From a checkpoint of a small transformer trained on Wikipedia: no position embeddings, 1915 steps.
Each number is 128 + 32 x the weight over its row's rms, rounded and kept within 0 to 255. Layers, rows and columns count from 0. Numbers have three digits each. The size before them is the row's rms in percent of the matrix's.

# up: layer 3 MLP up, 384x128, rms 0.187, rows 210-229, columns 64-127
# down: layer 3 MLP down (transposed), 384x128, rms 0.174, rows 210-229, columns 64-127
up210 088:189113177125149099088066131159128125146122163108127129135091168159094064127128055222159107099142154090182090109129156126094208154103119114138117123108146091097142151212112105096079143121164160
down210 090:168167138127097201178110135140166132128145118099120154121119144167124130097138119166118134189149110127105094146117071169154171131120104146196113103136116146124152085121134097158107113126138065
up211 103:125053151156176119121064090124132074147087128136139143123137102161148065133124138102179169118100142172123188082105125181124129100112151156183105149118184145093182143105101136155126131114126097
down211 093:089196083133096104173148133134118190128175101133137131122156113117085138154135108135132098141084132149158125176140095052173139155112125154139131109062087128173129084132138075060124043135133080
up212 098:119162153100124089095139161103107120111115131121091134175118110122167147234111093059110150100108147150130077135145140052089100112090114109154081083123166174140075140088078132139083126145141128
down212 100:153116147155139171177138118211121118171110129114161106142074108123144074123114166098108112079092183127126169096109125157205112099157077136090135189105116145184061136146114145133141121098175102
up213 106:113041125168143153139145162124120147101111108143134075120090158109131151123153099085148156125133124132186104129148140131146128076128106150144168095140112176137133122172077132140152146173091145
down213 100:088148114146059165044101116103115165136149142144100178147130166131071091102145108175129128116130122162118117095126155117123202143137150111112117167140136064160154133088204116140102108153115109
up214 088:157184117128097128158170136122123138107056190154108155158133114175118118174098193132155126181131102155050118125133155163111079160111092153123113169120128127116075146097070169158127099120178112
down214 102:124164102151106168129133092157202084152126109090090160169143118101159150097106147091135162095092126144171084104094110143104146137159115096150187147127105105134098151046114152119099096116093153
up215 102:154105174186101116141055164124130146104157185123107125140074128060098170130124150100080107095109149118158174171145156127090139076089176094135138153073165119112055128111121136163113102156085103
down215 098:138148113137105050126126135083141089105062136130129111146070092165142134130172112139140135142114162105062108153077098109124126077118150131158162110110206115160129167112132173128075165133105126
up216 097:116095128105109134143154149140120160033201246084202175119102168092103116121072137147117111127108123142198147151107098187076139087138185100110071093159169126113134143111151119156139160112145146
down216 092:121155135144118124159083094107139108106137095051083103135162201151144142137121097103194122126139148090175126189114089120113112126137077170112128097128139093119121148124186152176140118073160099
up217 093:049111088159089133164099090126136102159151187113134072147148056117103168086155186114151091156109084138119176166120062110128193084111134115124112065142146171144140132150128145094201116116080151
down217 097:170166148096168154109127151124077104145114157113130115115140166140149039107128142182100161088118179179106098126095117151126089125099123152115098130098103167104154123132150149078186148109136140
up218 103:125084151101170095142122040133146145162192111108121096134090220174124069157125114108100110129185060114180116082177108138084150093103126156086078146145123150156054135121139102112146144113123102
down218 105:114177109177092131136138147143089059125097100132087108144134110094141147148179091144131095124080123127133112184121164164129084104114140149138163133161129089125123066123167146157116114120120094
up219 091:142110118175142102107116105119106090098134141160136148124128104131117132123152093143163123107183157121105146160120154092054150099112129079065105148118190139091116120126181107137142177131113079
down219 089:139105118131150145160142161080139105095168202136119115177116098162086111116152125153078121166106145105104188087106098098171107186110105170135075134160163150123126153110084138124122141184132143
up220 087:121099155102144093131130118145157100067093173151130118162155194134082138108107092084169136153141090159105137159139157095117138099191141062146145189113137113177056190143122144137147109152114108
down220 083:158125171171114140115137142195146115171123100111154150124139102145125084110127119117111093162094125110126188133138132132123173169114081149079110127153160128051169049197156136125148156131124155
up221 109:218104162096118140141135182184134101084123163131157086068151130121153142102170136151170139087084090167111123123072123113085089163150130092121146114129142100156155180146097103140105137097153101
down221 113:125165125079044106153103135090098083144136169139117127063151141158146112070137135160168088099109114177104105161163176147132146128120135178148099074148070086140151145146156142174108123174164110
up222 101:129070145136107177103144149110139106132154170141088169089140138150146135096136068164085174094163156129050176108165205122177087134136181119137165127157070122190135109129148144166122169099107095
down222 108:045106119095092146135080118136137070159149128089134116130064180081101072197143127169109144131162183131132138120119141114088131112188127064108121087145114090103201091094138120180133145070110089
up223 114:104135170071137066127141104083153119118121117115106130128136135118180127159145124105121154141154153102098122123109196106085185157169169099124095123124181155188104189088091116182117162144148109
down223 107:154107100134148131140121119084103147188152104146091095089176143205145087143132133116132147165115120146126140088139139167124157161087124140135121139119059124145102097117162134121073065138209103
up224 099:146139185157124142116170115186143055138112150116127090144134173142135133160195094108163120146139056154069153111063102125106122085168150091113088127142137116126127128099110179076145131128172124
down224 106:158140146121037098115095081136054220132138142169115082120121113110109087144108117148152119120139108170130145057136116145090122146129136153147154091118117146110123087113104090133090175139119173
up225 099:164167187107104156134145121113148163125103163127122136102142172088136072158141183113123146071134148125175083134144107077141092142115156100090081151104137079197119148083167148137081100124202157
down225 101:093064090150121101110131099107130107090102100145201122132089074122195130176105105141107155159106143098113107098106125192116108106163171130096152126122150148108108118151084150150125097141175139
up226 096:187152157133164163125111145079046137196154140050128145181126149137119055126176160195145086113156131129138161106168093107075133153157096063112110112140148150127097089118147088106167097155111120
down226 096:113142103131077137115149114165119112079175126044156121131151097114169134221079129089106083125202117101123154141125110146108164174115132165140152168115151177139150086119105130143102122111183142
up227 111:082096090099068163085093153134130161091107115089068132132160156137116152130156163175119082092108175142169161088100114136126158178172083134119092079115135164155131141134130111111131189129130114
down227 095:152144099085102129134099065158196181144123092177202134133067166143162127114159064120156142171113082144087175131120124145149101165079068118098132147084119109135145075177154120137111199159080121
up228 109:107164095093205180154126118103174116142123113139098146102141129120143117204064106209095088141142123123103098083071179121093143198120139054099068151149120136128152136162055134135120101152204143
down228 100:135124074127060082146160163155124123112118141138183178069144156118069093147077141124096122175118156125173163069167125091204133067126134100119123094146161135080163139120117141131119162129149164
up229 101:144155162152102130121136114181132111152122121143135133146083123129138105181145117115118099055084095149133142133188157111077102061148107174116159161104153105176123144130147095154140079203084140
down229 101:198135114160136115113133118117155122141116095080082094121169106135118094154152063072172077068100110127130113170124118190102151089116119123126151108108103103105108129171159129114109112084215123